Part of a small language model's weights: width 96, normalized queries and keys.
Each number is 500 + 40 x the weight over its row's rms, rounded and kept within 0 to 999. Layers, rows and columns count from 0. Numbers have three digits each. The size before them is the row's rms in percent of the matrix's.

# o: layer 3 attention output (transposed), 96x96, rms 0.132, rows 71-95, columns 0-95
# v: layer 3 attention value, 96x96, rms 0.121, rows 72-95, columns 0-95
# up: layer 3 MLP up, 384x96, rms 0.132, rows 0-44, columns 0-95
# down: layer 3 MLP down (transposed), 384x96, rms 0.126, rows 0-43, columns 0-95
o71 105:474482480422479515522498564588541547403541547433520532524547456540507487526467548522435460556462484545581490442540495440512489518518465466517498462452514479551494526508465533503513543605446550516487456500462529453461487542511564558480513485510478542468542528496522585516564505501500528464
v72 104:509518484460487491518446540523452575434515488479472543537529524522549516458464521448482510522559462504488504452470464476519419453519563423449412503487542576495499485509510442480457463516485572497459479500460522485412490446538497557485577569495493494483524513532539416492570476552461431516
o72 107:491511546568420564417502563478554557529435535473500497487491567490521492514565457428476455478502514472494466590574504540506543523535512594464475484518546455514517487454528489540564521536492469495501535473499524518479464510402525451517485548533440504459425528477504491532472485454528559528
v73 085:527547472584510470418433474501492516447462516524450461458508470442527549518513505486459528487549573453510462576514493535469516494517557471492534543541535560548506485499511510475561436507536355510508542446505499458538504482440483496510455463503532510497484483454526532502557495605519526440
o73 087:446474484464524476515488454488418508515543402510472551484560494556482476481422520503475472522520453477496524501533502463517481475445447495462485469510535583571504561470437559438487546503455472505438532497579539509483511502474378537540552470538464509506546490484492435442466492436511497544
v74 092:434457599528576508574560488521559437492500508530503562496473422514476477527518502488496470478505444563493529426585527488457560491520515462598556533442446508502503503499494499480541482436537476449502513541464468508478509508532531521488467510510442474454487500465459580459466555459522466431
o74 094:563452513437482564538471523494519527542518509482483442477437539416482462521463531564557499557460549456482491472450469491476501493468527489449429502440495425445492528515529444479491475438558550452524494513475537496514533535566593510523413536470534493476485472537543524506568489516422543534
v75 112:525457522578513440469516576488494467527463528481581506557454519474483484498550474544492503494531514492520527537472480504502517522560424529380464432486589481532464526502474579505458497516535541444454526491527466563538492490444474450481460553536506494494493519471526536533463549577543539414
o75 108:430423512504522496559455506527470533446526467524452485525600465565529536511428526528495452482471475461473506452496540460488479503502508512563473450567521501527567518519458472448462508585437494536519478451485485447461462563456460543495506451503467532567527559506565562551558502525495461449
v76 085:529510483554543518436465448498531534509478511533462487461573470469528440480550495530570474525496525489533493525469485502471491472480416610535495493483542546447474585474532513517475462483487466593522516502549520496554548489500488504528512434499536498508465457409482539489462501505615587560
o76 079:471498519490469407504574448456455487501486501459537520457514483518464564530420501488481549483501462553460461505485485452455504456488459429547477520580519557573484574515457516445524584508546452521448503494452512471524508449603442506500531547473535513467549525557511476483506518456442452485
v77 088:471474484412461549591527530480500509544528474540504549480510582501462495509488462496538433497466495513453516455518520560534537491489542555498475452490473407424456489513516506546435536524481600500500444543467501514474482537553534478494500494489465472547516502521483476478461497344448476515
o77 094:570548522584503513501541530512538473485486563488518462538447490505485550450560487507494540487500527541486493490458544534490532532497542521508579504415428476455502430524578428568516412454561527509565511495438433529530501425525564499445463521441517513476476468495535502549509487545515527502
v78 090:481512505537440474530560419552520467579482507536418555505467508527480424485523446516514524489467456601513458522546526494550507543457439522522497537411468469499440596493492578526447545472474471541491548472548479485551505492506516550482533444506501490473500468473476590444521529490496518523
o78 089:531471468496488480512506415461486482467524445501557455499492477452421522487462464495546525425479523464454454519443476508546526432536455393501477489623515513469494488571519487492473481418578449467501534524454441512518474567545482469546551505516497477539553503561482483504473510560478470485
v79 096:502498491472476517547514444514532465516505487576428462426460442486454518539502529512520486506410469506462471479561526575428543466446480505556563532502436484507494512485502514501558547470490362549518518503426480500504490533497532491503497459593528518504476494498463518470490515402422508529
o79 102:493605473474542426521532411493481508537514444536524510452449481478513474456462492534556610515521514493528472477450493508506480492518502459473557535425476539448465498498528483464437475397558524504506552525558532490565536466541475486481467541398529467486497433500471489472443489516479485540
v80 088:547514524505431442505459555480525480435493482454468489504482475425526532511550538499465517486471508506521438587490495522518488535529499520448514490495498538595527473463487525471538586480500457482426548434515446557476590431422498514446477564500496489502478512516577394499531516518513553516
o80 090:423456449523511478531479508461468510475496435602462552504543576464520440517487523477499440494572453436472543476545493516492491511551517558501482502559559500470590496452450508454511532523422452497504516509586537446466474579460457493547530479469552480486528502514501434466475529491470443512
v81 084:479439495432419517591578526491517466521516510476597542581525504482448534502507484531521480515458518496475543468506530494544524547471465555503491428502442419506489498494503495539470535509524637498481481535513474539460518532554520500478495521470436500501477528524477425528483553400460506517
o81 078:543496493548548539506541530472530467434448524526512487518483528467500454505562525472523484459542490505505496493437529520491514515528511488557524545448455422457503438511549471545498427522537507494602449546439452459517539485563644479427453511486578492489491509516532535529485474562492523453
v82 103:517480494518494549487560506450494484457475518466556544537440508531484479497496450567477476499550526509476552508491469408537481603498439462548494466495400433441517527515481527532474549525537531510598510539485479494549520561518501515555483468470433520510513521456500583512484533468582555437
o82 098:553474449467499478557477487500502411465507529482520462522517454487446481506475541510517493495482482508558528434475518501527527474564446421486516521471523476513453481574520538540541425566545480430522425544481512493464553498557553548489475511509523538466600492558535566465551486602536542495
v83 111:517531512493574519477402516533496487480502513463558456517597499512531507475507497471480518487540542478500490563422477514467502431547574447448497425523534562581539432544503495481510482557502487442493502507443513492494526465518481443485556522489533514528524454530556412493532443565575507448
o83 110:463497504547414570477452527569522500573560522530430511533508533526502528542551484511430422527417490544470498487528499445523526549457486560497517470476560508544523536467445520534531524552457510516473492471536509409441466556457451517514510461552463511476412532483486501475455493422524486502
v84 107:510568508413596504498432535546471561455511497485501499483581553544547508465489518440467484510536484469500451468454449506476508374496552497448484535472561540547524435466493510503470510496482552466457465477473492458467507471484488458491557541512525513519508445502528386487531429528490464468
o84 105:511517529588403521456480551527491528592476540478434514534499499483533536496553506435477444539442525523415524575572469508480515553460504607510512496517494492482533509400505479520550522543495516519513499443524492483498493488459461492526541526514504481469404537497506472529433500418527476489
v85 098:561546504523533520462448526500470527478503476401550482551527500503450510465475498468470565512488603340436498417456506426477487441493517494456480446547448480471494466492502515504489521514511555489489506470486496489487472499528475494542538547487501509520500513579522436505549500516595453479
o85 093:504511550492453486489508553521432468511477523537465478572514470520589450547557504453458415517497458624503484539526497537523520569528443492488537493479540487474479514452490536558528472589478464454545468511520471438513528516388495499519529516568483532487481533460522529486470471512423529455
v86 102:488453515462516518561507503477510451493514504504427490518403464517533418502507497545511434516499435552463519498482483553486449581532418468572424470514497474453500541540496420510538548502533432497544497607421527553482487515550507533480498532492458503513524526509510466478502534426492571518
o86 102:503519477503468504528512490538606494495529516526579446467498520435476539513467519587506607434496534481615516468510498505509496517537604501442537506435529446501507447548530480510474492499498545526465543483474560468459468499513554443461462539430510505463533485537515545513547489549552523530
v87 111:497512501482618506480515537479467512451484550458575470550553505518510483473463479490446516503583500508467544541420430473498515554521463548508466452525531470526492487514475479518479479550523597430510444526574523456557525554493485453510477488394508528498486447452521546509511493521531556425
o87 114:505455460506474532546452565571477493482552525401504524548554438502468524519519600461445435529447506507492518480575470437473485537476463508552489511474499506571486503470481512539528521580483536531516434473424460471476509507523568538465545483577493525450517562554527531499503474482539489442
v88 129:489465540508613496532542555464518455535482530451608473551522483503471482474516468536450503497501500519439560528468482507486542527540445532485464389525528420554472489517448534504480519540516554399519495514494496545556524517494481410446491493428488493541511501511514517511468520505575542455
o88 130:496458494517463522549435547603504489479579512525494519572524478525503526557504582529483455519450504517525501440486503444516475527502540483551518470469501481518550480532483470534462488581480582552541468453461429435483469537509552553485474439528471545475525566518540582532566494532511480432
v89 122:462484485483462568488515510466525543503526498509550516519427495468487502527446515487587439507454450526532494413496552478479452489504443469540551540506473497418487507504528418513538446458435533523534493523463533506459474519553500571560450504436471502472507523584486531470462501486414455600
o89 127:571531496428518504491590495514591482481475570452503460466461534491521496485527471506508548509548465508549491523501460533484519478464593461496458517488502505475450451530505470516503504449545516444522503531500557563523540409544616432441458550467486489551454497464452488529556522538506566505
v90 080:532485478610480498439440468500505490474492478505467444424517426433523526524561540529544517490465555469556494533504511520457532542537536493530532475543478568555502477499500470443604491498548368515509531480478484521489495488481485467484462480569524489510497514473539505547515508557610533497
o90 082:412478514428547453514488457485500499502532415548487540449521547544493480539446489548467503511533468496508519459496541469492454472455485490440499536506554542547510575506476557459439517521445478490428524508573565479479496530478392570526477463478531536490514486485469434399536502464457510541
v91 121:444447530490498536531557499491532482503524505500516529533431411452554476507497523572527469506498441574549562490514510483534484532517406461561504478454462508447528528508487398504529497479484462507542513583461494566430571508563504526525470513447436512498498537502485493544477562477531557572
o91 121:549449458467525520511541478497590465488491534524492449413447587438454492560502499522530569475507483461578487478497475469455499463512591467471438558530538453519504443543488493503503491490514532451512514539468557510476507502578597498456415527471526486481516524544475556467568502516491541511
v92 089:474497521512551485517544557475487507466499535496492589499570532491512516493508480498386491478594517474503498525535461495527532474506610535473476513438491512520508502532496574500457551572553550407503473508500483501465508499453510444493502517565521482551534502445489515548472539495608495397
o92 086:532381542572478585494365517525447495528522502493432466501539492503512534492520538507543444570430532516410552479509533485494533525497462532483516506478494480479512500483533494458566492538492535492518437474482441521446468496460482583513494506494491543406489485542583511494530499483522513509
v93 147:476462501527385519507522477490530527484526484536425533463454448464526540543474546512544473487460413582562471461573541482456461540481467492571551573513452535451508532505520407485554496460489482521522493501515526516437492477518527566490449504503486487462494554517483533500467541444457463582
o93 141:510493498429557499489548462427589524462446509491532496400461562444510447488520472495518562517546509466530493496507495535464509449506550471475447556467476503441477478496548514458493524404504515441499534561513566573490518479549563456496455554443510480489514435491480457486544533534466567541
v94 094:435473451484425558540559433508473492556533473558480542483475548503461480503460468490504443490490519530479515455516546506549535494477572539567524526484440470405461524533531459536479475540507546516537470570487533470466442569598537521552466458538490497484533486523465538507454539425443471524
o94 099:580521527518534532484514475496536459504490551472513427467463501495471551443528463525523556471493528520497477509460526524513525495478496436461536550412439502472427439577553495564496446428572515466514496511421453580515520420516575487412479518481501496480451426484491482509496478517517553517
v95 092:484539495515470488553553488501525471596507485464510532550417496559436464508503451497465492527505482432488489435536531493498534515477405552481492528496521398522436545484484571539426543498504557439455538463552470525532483513501503462506455504430473456505498470549496473404483525465573519480
o95 093:568490545514497462530477506512510478452551513573486426550519446465483500457485566496503496434508525546474474542449454527543458508500549423518529464506466496438524488518478458505502484525477458496599500502456432481508476498496550478543586495550519506524547520541556512565544480608442492404
up0 100:527540529498406535437451404539469443470468536613535467473494481462475519576525533465587519493426564520579514460428569570487500507524477479503499474457514521501522478393491535488499484522519490465513489537472480485535547537497462464510559504462524517456481469491534536534482529522514525480
down0 098:549439529501497484493485504465537456454473474524448456450504475488484522516534525590493459445571515461556435482496432522553509578442448494467397540520531475485531526500594510435451518432528519479484476483589458530542541501523476575529465496496519521516414533555507505523531476486480513485
up1 117:491405463510479501443525485416479486558529542527448491447471567491511529567508571509518522549576525425484446482526493498473527594513545436444487474466533472506458470431506554495511518489502450557514479586538539496536438525556418477471499475482518488545478513536569480482467519536491491466
down1 114:478488474514578492480481519479569574482527555496479513535414510506607492485466533499592522512447495465493487481452489478501494508550510511427461558486453448459500558536478556511480532473526494572507505459503535592538483463539471489440502536560486496456451485470500366477454486526517519479
up2 100:469451474455481490523513549481536494463487498513441484533464486500545523533519597479454510528571512497533505537430486529529560442512525387551469471524528386469567460470513486518521509445466551413549480439483517438526522447458521527462492526537440514492539474564482479474488442501519476552
down2 100:530455512433457499561542559478518524490547459486458548564507472493555522487527506608524529511497502537459508525410548562532503527485482475482474483544496431461485521492510592492486500492441565471465483422547423579532560479477471536547500577504476489492515524531524558506423485504444491530
up3 095:499497486529443449551550521522420502433523518487442495485492513499424556537466516437523459580541445535490456437473557468459516555542581542543519539497463528528481470533456527487543539464415459444511575506500480476417495493533502450477490549481504419455530506472474511470500497536478572502
down3 096:578587473471503472483474588532484494514428574438512504584493497455475464531504493533444526501567506454592517512516440505529487442435493516510547526569500498522532510607484566459485503463538523498499500399564506498541512503501515500516524505426482526510459436499542473497491528534530543493
up4 092:482483503571463432475439506420499470537512512491463419479544438481483490520458630509441487435457442494480543557505433530486532537479503482516505454454462534486524461521444448490508505480549525460518563520545521538434504507493470449544529600473494480557462504531555515520473510559527476531
down4 094:570548460500503508498509551444581503496547499518470490506456534485479467396515534516557457497545532549489434459552526482553444543488534532520482469506508460427447508526500518547485494486388500548400516528560461501485504461416529495542576507525479478507522469568533483500466494528515575522
up5 102:533503542434493501471496552517462428495506478460434512516454491473502613531458530486515583481522463449553481509439557519497484514514625480525473424516474456489450478486505548543489491488481494549525525526540496458514486518558500505460439562514522404446557543501466502512531509491474482596
down5 100:545524408551512524499472534579538573508590451519591564559442488458586478503450493560550487445510521477484518532448506477532508471416487525525494456470447517515577434550459481519494461463489484539512484478536469563517514466457561495481526437537513531535512486510516460497481485452468522512
up6 096:431518436501524482470451485477490462561506518528459536520477470495431539490459470479412506490469479557567459473506507529465493537564471447538513489502504502486485529564426512476484486519522478445475574455533588517576535546521499501483477477450583411452594449518526496490468541561462536520
down6 097:532485537484586496533483503532536508484526476478383414478484478567461509508564542513471504586550537522493568457525477543447478468448461479531518596469483468541443506476524432530500532475563455505527542482494420471442487500472549547541553517531466517514508509498436509509512554499571531503
up7 116:448400496566540464518569437539506465508498502521506565518529535446533523569575520435534477457475527536555428557529440485501529485444571540460509537480505489518516531540510486500459526551447485429504514508478483481405516473511467505495483554546462466503479522583494564464571523547513513517
down7 109:467532508526548457525434540496553493514433546492539534536535507581478528461497447587463488434527511536527510506463408490445467454563451468552484563484484474506528533460540558495488465542577506498516460501522532504522447438457483542504504555456488480496439405515421495528521562541522523494
up8 118:494398491494507428489529486506482490510500509473507454523518457459461537476510447471461499541526514507585475504464471561418567550580601502537511528529519513441512458460420507535463524547487494517547561484536523499461508494501501440468551585549503472532560496484490586538510515453526449558
down8 114:573530579473501479467492481544455551481555494517539443459539450451527517457508503525497478538458471519571505500522480487445537457500481453507495445541514474443468440545522503526525492539498503490466561537450569565435531442446485542477503456603565476511513540418566428470505454494458519527
up9 085:511504459454514463550474561529527532535495524494476447475491435520558517478533500463473455593470494525447477502530489556429572506468525541507498513580513470529538492456475490454436438503400490465506489581476441545422498496566521444512481550516520470526474467490441440533566461476549495450
down9 088:579560458597486493478506462503470481476445540505500576485501495488439438524467455577490498561435500518477537493554560513537393475530493546510449514490468551499513506475458489490482580526558501487562511512534526480495485507448511522454487471515498503484559563541519496457388512500459521585
up10 122:485471510500470549452501476482495424469456529640473514512519502508483515494520526424478553472583532480467456524466495534447551538516445439497516517467588528527482468553533417501487476489492449509499461531430474529444402474537474501466590485487572515505548529446475514502468497506509511533
down10 129:529513464552480484525476526538485506486409482502497450554524442540467516441437470449475548443539529494507476572486461406493443481586554540473517558591507522549537441506509451558502499489417517500549537541509530530526486435552503492466484532501439489471496506543516504450495449569478462457
up11 103:472523406500521488456462427520419467459468513481534480508515501474543510564484579502435508508479488483546407517480521467489505462523521430487455540478466568491515492487477439499533585574444495512503511565609541461490459528462496507531563572505500510480518514462482488423530502528472538561
down11 095:520580567507499565488522520516534416492542395467499466505541473488481451534506496523504531532495459546432535474520457452532503585517500497571579467448503423540469454513490492506468436509525556518521455497498484465511544487545548523485467511524608503495507475577505457562442487498551453502
up12 103:452449574541524516499506373508510424503514505488523553520499497464510501467506553416476471491501525504575401507489518556486575515535494525581473538464486459491457457452491511506540459546511409491533507579457434439467492516578479499495475542493473517443505453475521507463535519510535466512
down12 104:487549470444483541506469516483498479493501465552499473597460534489479478518502490512504489552521462449520544479492441540529451445515514492490505461426485505473499533541485496574484523521485557492536577552616440470467527515465611580571462482507446479546484485464427435474462492547452470509
up13 097:528507486441490465505522498483420510473413554467463521568458499497535568457501510511515523543560601529560476503462567521448560463472534509543542456486480458514566552520480493548469477530463495415475510487499529540487520523475398456460514475495532529517577537504488523428494514564487549556
down13 100:505468526459551536603474459509494562515547465523557503457546509457470444532438482540579436426384495472431506497438502451572469467468468474482484423493513499471511454576473560545504469497515521518549486514507558540515477503525535458509493429543497480488449484440495494516505491465514454499
up14 101:453451473554482516423561487467498460516472439510576480484491454495510502490589546542523482530460596565545494506513508499483523536507531515485451466377491488556519491505519501484471519550501516532514486538541511542486492574490512519466522432475510383526504509482508585586498488463464473565
down14 097:513530499528605537555519494450526517430508475491541493494446452563523463510505529509524493528488479509516543556485450519524470472475477527462511530537530549545497494480470519461483476524459411513445444555489558506538476484431570470495428435416588521463533492534607562468501511486565504485
up15 103:507450504524467508510507492486546507452509603619496525557528484529485560500481504457492525521530489458468452477482558481522452467561544465490487502513444472510538483540555462528426521543464456546540548432464483505520393538492466507484527595509493486517565595543521522514530468473461544458
down15 102:432454485577456470499562532496530579507485546485523517488470498522606482485458514518520403509473535545596572520438490477477502611498440527493512481483497528486584578499473473558498512487464481493539476502513493497488530480526488488430425494494475506577469451487499517496523549487573498479
up16 093:505504477513461421495480431491417497515463497597492476473417434502500456542499521454508423548488562451514511553406454547455563526535459433472441492483536448544489489525531474485490468514481506479521471495481460483478547496567546525484432583507528567478520483471516539461569480490518467479
down16 091:455520532434501463504506508514567452519458546459498538435492553453462467529585457584482527519511512414492430510509477521579546472544484476497458494536518433502446529546536540471587475508571550515482502487548536507555504475500448428501429518468510545500474513466480518481452484494505571427
up17 091:461509505552500448544476466532510507562495444503435477496534437464434431554540584530566512543522494453567474511510532555448450520527526547531443531515511484527472466490409484540459526544486526456474488549450521566546495516457492473511457570465486466477521562576493475553547503494475564453
down17 101:490464510528461426482500501550478518611546520464510510526521491518521569468517497501488563481478440499476497522537497469521538492429549597479500496401473516504544461500545472485478525539560491502479480448455518461476433523519598495425464477487430505559433480428442481504437459466491528462
up18 083:531524538477524491557484491517542489484533521556480500469456451504575497485490550508532484489545443486486460499472493540489495521511549518452497453478505509448404524425457513525439505582463493464557537595465464464405486476508443462476477511492542480440575580589482501468537522523503478586
down18 086:541469496461425524514490518432460546483494500511607503542507465451547551491462468522545431529471495535458487461533481521502478520509459503471462396528465496530521492553466483480424488550476609481476408474550518442533548515447555504470464437515540512496428563487532491523505528450520481502
up19 105:479422544449470476501501436533467555438481490451457502491524479543480532480581591499439576528472534555521504422458562490441511488544455504501488511484493572520481475484497501487543499435469499499473556554527433439541480561486446515453523541493566484426475477498473470506598500519521525481
down19 106:524469431542505469515481510458542505520486538582512509527526524510526549476380502541511495582464479455484604470520529473514512437483455565458493489562499513457492574503529472475549456528453488490521409469570523480491552509384465482524493524509505521522533516512514483529506459504572575502
up20 092:559475425605530501524488468457505503512443439516470464435544429461470563548532472486491486519521528522485518523568396515531572548569499516553476483500553477545503474504468522492484499513438526484481510502446492474526469524498475529409509452492620509534431493488504449465510527519548469487
down20 089:578554537441529510541511535553543467557496547463441518446561459504536523520381541502558556462571481501508455510580508513525473462441527501480506543513487441488509537464499453499509557569516518483495558454528506472489504539489429438555486482513507506461563594500473521449463488547511499509
up21 087:531557519453526502584555449465508528479478521510406503519460505467460470559433454470568526521478487543589501585455426531478494481526492453540451518511421515452482537519508480486497456517458416483479471522523608451535541491501548548444508527464532529482540490519515522455487517470488548533
down21 092:451462506509531497464523552500547528540556506376516460429534525523489506516503518507480433520534503512424501487486546486500474549611484566545539465483490489487489532555494430525502509591471536533500514487461494560439448532503423456480425515517439496531487520470485504573455487481585495481
up22 103:532512502532522480503525523550466498440469579501528503504555530452507517526572482367479480453557536523570362588526495537460529469531520490455482502501500499526469430512503494498443518544485471469539558503495475489488529461464449532478529495506476484470493504509514524502600430562506515434
down22 106:478468465474597554488475480589516495487584551466544466513581524525495526503487540492417499432510521461594507484478431488518491525519485535488502491471567515579482469483476474431506449518478444503486444438511559510506517426432441496458443520498507537506437460500505509511469542525499568467
up23 095:446450475598491485500508495508563425479449515432532467515461483429393518524566512523570462470483545518493532496528460515532474495480442420534497484437448502519562489494414506497532526521548435480548539515497523511522575498570494490533574571487522474447526512500476474475493463535540505526
down23 101:515502501575459513490494483542564456493550510481489552541471465472475419498548534529477467558550582469538502460477476502479530445523503462497489481492520544472480505552557471480533484517444414534422465487519527529417555397526519453614516464551541477486503513496490526507487536526564453555
up24 091:462537527518529510491550544511508527528494521515439453471502455432430549558482502520506581537546545437537436492430486513457462468481508436603477568479504465497514412525384480493521511491530555501456439553456506528507434480524472507507513539547497490485480481495544546493539533480456569476
down24 094:467500560502518450539492496569454515497495495497501492468537447578495536516514460520535425416597517477488489546492567516492464456424515499515495487507491510549501484513517490455492523447573501488477458492555527495602502438476564456409540466438509577489520525525441517458459408508491508466
up25 088:458502555510507491542538463540419432517489443505468515455470456488350493521547494415507513504458541499459533495549522599494483553496494515446493512510499522541468523476457508494550465422445461528473487496438505474507530467555511481521467533497539415461502463531471442480559483543428502509
down25 093:545486474552542501463421451492538475472460596584509517540517449556571508463502508599538458508516459533523497482501477475480506468485533537553524499462502528567465436521479497422484502581520533447609492550438495535480505468468570551458499486517501545543521521494530524543474536494544530507
up26 104:488519461490459510458547443498508442528484572511519535534526456434540531531512528485518491501457616541535404556417509555489493582607506465569531515478532451493497437486521496512481474519466471534465462528457444455510503558477473553544553492513485560514509490508525539457542451540458503500
down26 099:546457489516421525540518505581553453527563492523514469488547501463518455460481522528599525452438498504536525438462505502542514507540509553529496549470548526543545442525529382463511480472523513471486450532500458542440560547519580513507493487479457503543487461536484445549435497461504486422
up27 105:493454462573480444518508487495491503460479507542521458485493483375428554550483595472471524481523526492454428514491503471497549537516495515541491561518547478504531505428483451466474557507509474535493537477457484545503402626484473579497484529506534521486508552514470530502532487471485431559
down27 103:494518507530461539529459544534480512539517421439473484433459461506480528497492524534519535448477417446553498455526407520471478484487404490520491512508426499446548519508478485489451529505528498481459481499575477441582489518540505521435573524478481547471550549531469600545468534491458557464
up28 113:467557421545498517492448475514440526498498453512427484559473526504553512465493488425500503540571472496463463497460533445537487576482576451544475569513519459501488517517494498559484517539383513516593512579471501447457534497562505508519471476496492451483538475486443492527584537474505544529
down28 094:467486490551530560455549518542535462509546506518545543468433599467546433484465487543557436512477554548546479485460474489460496549528473523505471496556484461515509452461518443541482478497443471524538473461466458494537519487473637446544511438506549546508502492562565532511485550458505466540
up29 095:481535433546525436433521544463487518518480515525502485547529532483552442519455550484454500437495490522576442522423452530462516508496447504498476575499500520569478503511448469469491482554527429417489517570523522503564489588547473446532440530463469456483492518549503534458519563518478422521
down29 098:557518451443504462569507610511565498494469568498528491425557476523436555469525538540436503446524522520487551458499533524462516515552498576462564597507519481516478506501460512481518497456511452513424525530446519532555444512426541497498480483486454477472483533496482482466511440495551449556
up30 109:497553475514477511488548538524494454531485476468532507510506454497527448557552478422460516535558516544516488493555503540506559533501417479489469478458579525555468494435484478564453565575457549402506480553521551485499535505464503511530541547532520493444537495548441486425457476552572561517
down30 106:498498488434501468518516577552517520469472546495501485444604567511496536442564462514446481494455502499522507487581517503521561527476476475434483456517496490500510530576491485565479572554550440455423429518575546466522577496500497467488518458433517486541435570461475522472492496512525481494
up31 099:504531518541549548497484456509463524515468427499494514489571473479458524490515545533418541508481515532512458508458557564507499547516554451486497520491460455478502448497497563506412536519452479475526492491502499467512512536520488521529504572556482523441637532548434507450531465562478604572
down31 103:513556478549468444467561528528498444527506494554547527516407521439597536554447542459510516605495491526522489564500506511489431485449498524558448484565486450532476529494473517492533471502548513481522562445543533443501462510494458518519507479465607531513523509531477500476549546522542430469
up32 084:482480554538592535472474437551529548555521504501432524418563475465483540520545515510519541533509557518515449444487455441486476468517530495549498440494548424494534521503437500470523566485424544489489503491471493467457465457523451504486553533542517497442487580460428500396513511476506455509
down32 087:503518471518488505533516561497459492509493400463559447474545513520492531418462487500455470484502552464432530480467466508491512505504449510454520514477441515502428514473540511417479455554535514530456486485427513475506506428567568453461546524547533450529491449392525522538448422456486477550
up33 097:516524437579441440495512513442532465497437551543487470544505450468547464561537507477488515428533504515486470520420425549474531516507551462488476523478523499539493487472472452518450460542429497447469493494467515483556463483491434500493546587519527540453576532505465447474541447498544601496
down33 098:468495573484494515531458470562545451496603530537530519383480512534483462432455491499493549533436530490478515520518506467469463498544542487523561493531503529425571518442512521510594437482429497556495467493478541499539550458451498513555438460546533537475503577448499489505517536508531495510
up34 107:429496435504567507494504455495446509461487521545432437471576415438493502470463601514417516488561537497478447515424509520516497546530504448512531492471511464498561506565420457502407508524516468505535535517490471488465528490478441522534555528546550486521554551518501522435485486534498504495
down34 108:570479550526501544467536497508523504496503491517571513510553512605518556516510479505530485475521547526510498544437480518546498555479542456474470514510588554531503514464535496475525462494504527549450459473466519530578476541410572569517451495508502622468472538439567542467508530504572474515
up35 095:531486505524487475554554405595467521511502555466415502513484474473606515482504521539447505559490449487521395512474539476484507458489493539541471522478508489512496463481453447517493481549517549434516519527405490525462488461541441459496528468525535499392489540563520514436506461508475536517
down35 098:555454492476469400582521428544487536475519587494459495466493494499552447494552463532495485450512489501390496537499493476521481454516495508502516406497476477499496441521455439486502448551523551524508510418570501537533481512509516471471519430511524448570510555541468484461476527496469413459
up36 118:478492495506501460463559465482508408560455506466485504548502531428457521576551497531451510518556574538489471570472572477525578476571484527530489527521551463552457451494439481482475507476505496536485599575453468444521463536542496514533452463500479448472523540447488517435480461486522471537
down36 115:444535494426511519530503504477512510588550536556414535496548496482468536521480486532561463510503497491497508474534524473509565543521490578502532582505522491469432483479539424449511510415584545510500498519454554438561483545530578491458527470499449447500556531463494525498499433477491432538
up37 106:472497500507486454468557509517460526531460500596549529462493589454511506472470528517453524513590503445492518520456591532492491524484511520513500553485452474532469493506387455483513570564526484424457535483444521515556540494493453483515513585457580543471461502518448549433506465528476504500
down37 107:496515433531542478615564506518523594478516562455469541472482530548494463522406536560465477506536464574547479503508498509440478480494503486481569485486540541477516492540381520508522510564543512501489489528513526508496499536495404501477444523443483527497531522517488529429587482479506485454
up38 105:539514389461480497483607443543485492484521539443507560476479486498515503488505494446412484519498496440504437519513530501507494576517467528499489523434512471523443490462506499543443592555405485483467500522452505425472505456524498505476516476546498532406579490552489505468489438498535543514
down38 098:500442498454429484568473590580513487462502549473471508495462520457529510486553445473534484568532549503454519480478487538530415509457519512533489442480477500519520474469516464605490567461525550542487435502599462485493557498455530554550483442479535561531546517527534473553452531509480496521
up39 097:546511466504491502504509505473551512517509516525500479504494449457515487474553444538497495531466489509557450573433509575425521483514520502461483502426503404518556494490497476494491497471435470520517434536534480499528469476455517569424427459463521497516577572536498429463569425403455530523
down39 094:447433481427482509531489440498428508465550423534543521469554510476589539515502462453490517513538561465474542501488565480475534480579476488456496509535510527520492487489444510472509475577531574509474449460505463561488541562435509488493577515578502499503444471454520502547425538455454494460
up40 097:509552501479574506486501516520416486526527492498516495471529524523550520517464510400455526525484467506521485570477529530524557447534535487522480480521505491525492499411546473452492457551542542460482522462529576460463506578490520491478504565485537522416578519541419463607488528496528495406
down40 095:473563481515466516522519459455566519446468552426501460518533528519477482547504504515501540491518449591487492465452467513484475473398470524527526454482546544458501464575529426523482441535455520503530517526503514530504543420535427551552474395471546531499453483548444528480481471446477474550
up41 108:521472507510496534472467485482475467476494472534465489534526464454469531539525524543426494501545466531559522548531558485566466470554528410454501455441475523535557448492463522516444562553515460467536487477522497526463461465529488480492474477514468477411579518493499555450544415624470566520
down41 100:456508470566527556506425459507551562509496476543523503464451512466605496494456549533516489454464521566535494463500490449486523547500484437508561562563494470479457466485505436437569461545420541505559536488511516450467529483445512571546462448480557564535536490537521528540500537467521511500
up42 091:445516540489541540477492548477469525557488505489512528435548487473458418509491521467458557465472475492518508496469551483540566540570573516548458471510481424451538454443474457489539546504542516483518480525507531477457507533580468466432569512531433433515488466544566586470504526450458463552
down42 090:493466441469502539466506529440475485558510497479543505401489566535544572491560472515518476481477485577405536521533454483461481588533547484520546519531508545518457459412520489490449514514474512537516439552426546483537502535494590570514536465547526512461473524520500544549469473515458526497
up43 088:490509483515441528445450471489410395521517515539480514545448472396527447580525470458527487512522511444501505508522488525498449481483461516534479473471559516523491544447489518570521439454466479429496454487483541469532510582552526451519501461475498526500551425496541550462539561583486488497
down43 090:515492536519495645579444440510572500494559554549544536446463516519514433468503483502520464488505517482460503483560509465505573516466515455524513460475527569463450513534543464494545507432466561543528523510561537528506523533513550458503406482571459536511495490541477516498500499520446502439
up44 098:518448499592514519461545533550446453548441462433455486495533561409451500515513543541530469523480519452542488550518479430473431488589530545439522416573544499474527538535466498471516534474497494465502503456450481490498505509494488488457508475573469493427569494499429537536501498486443512516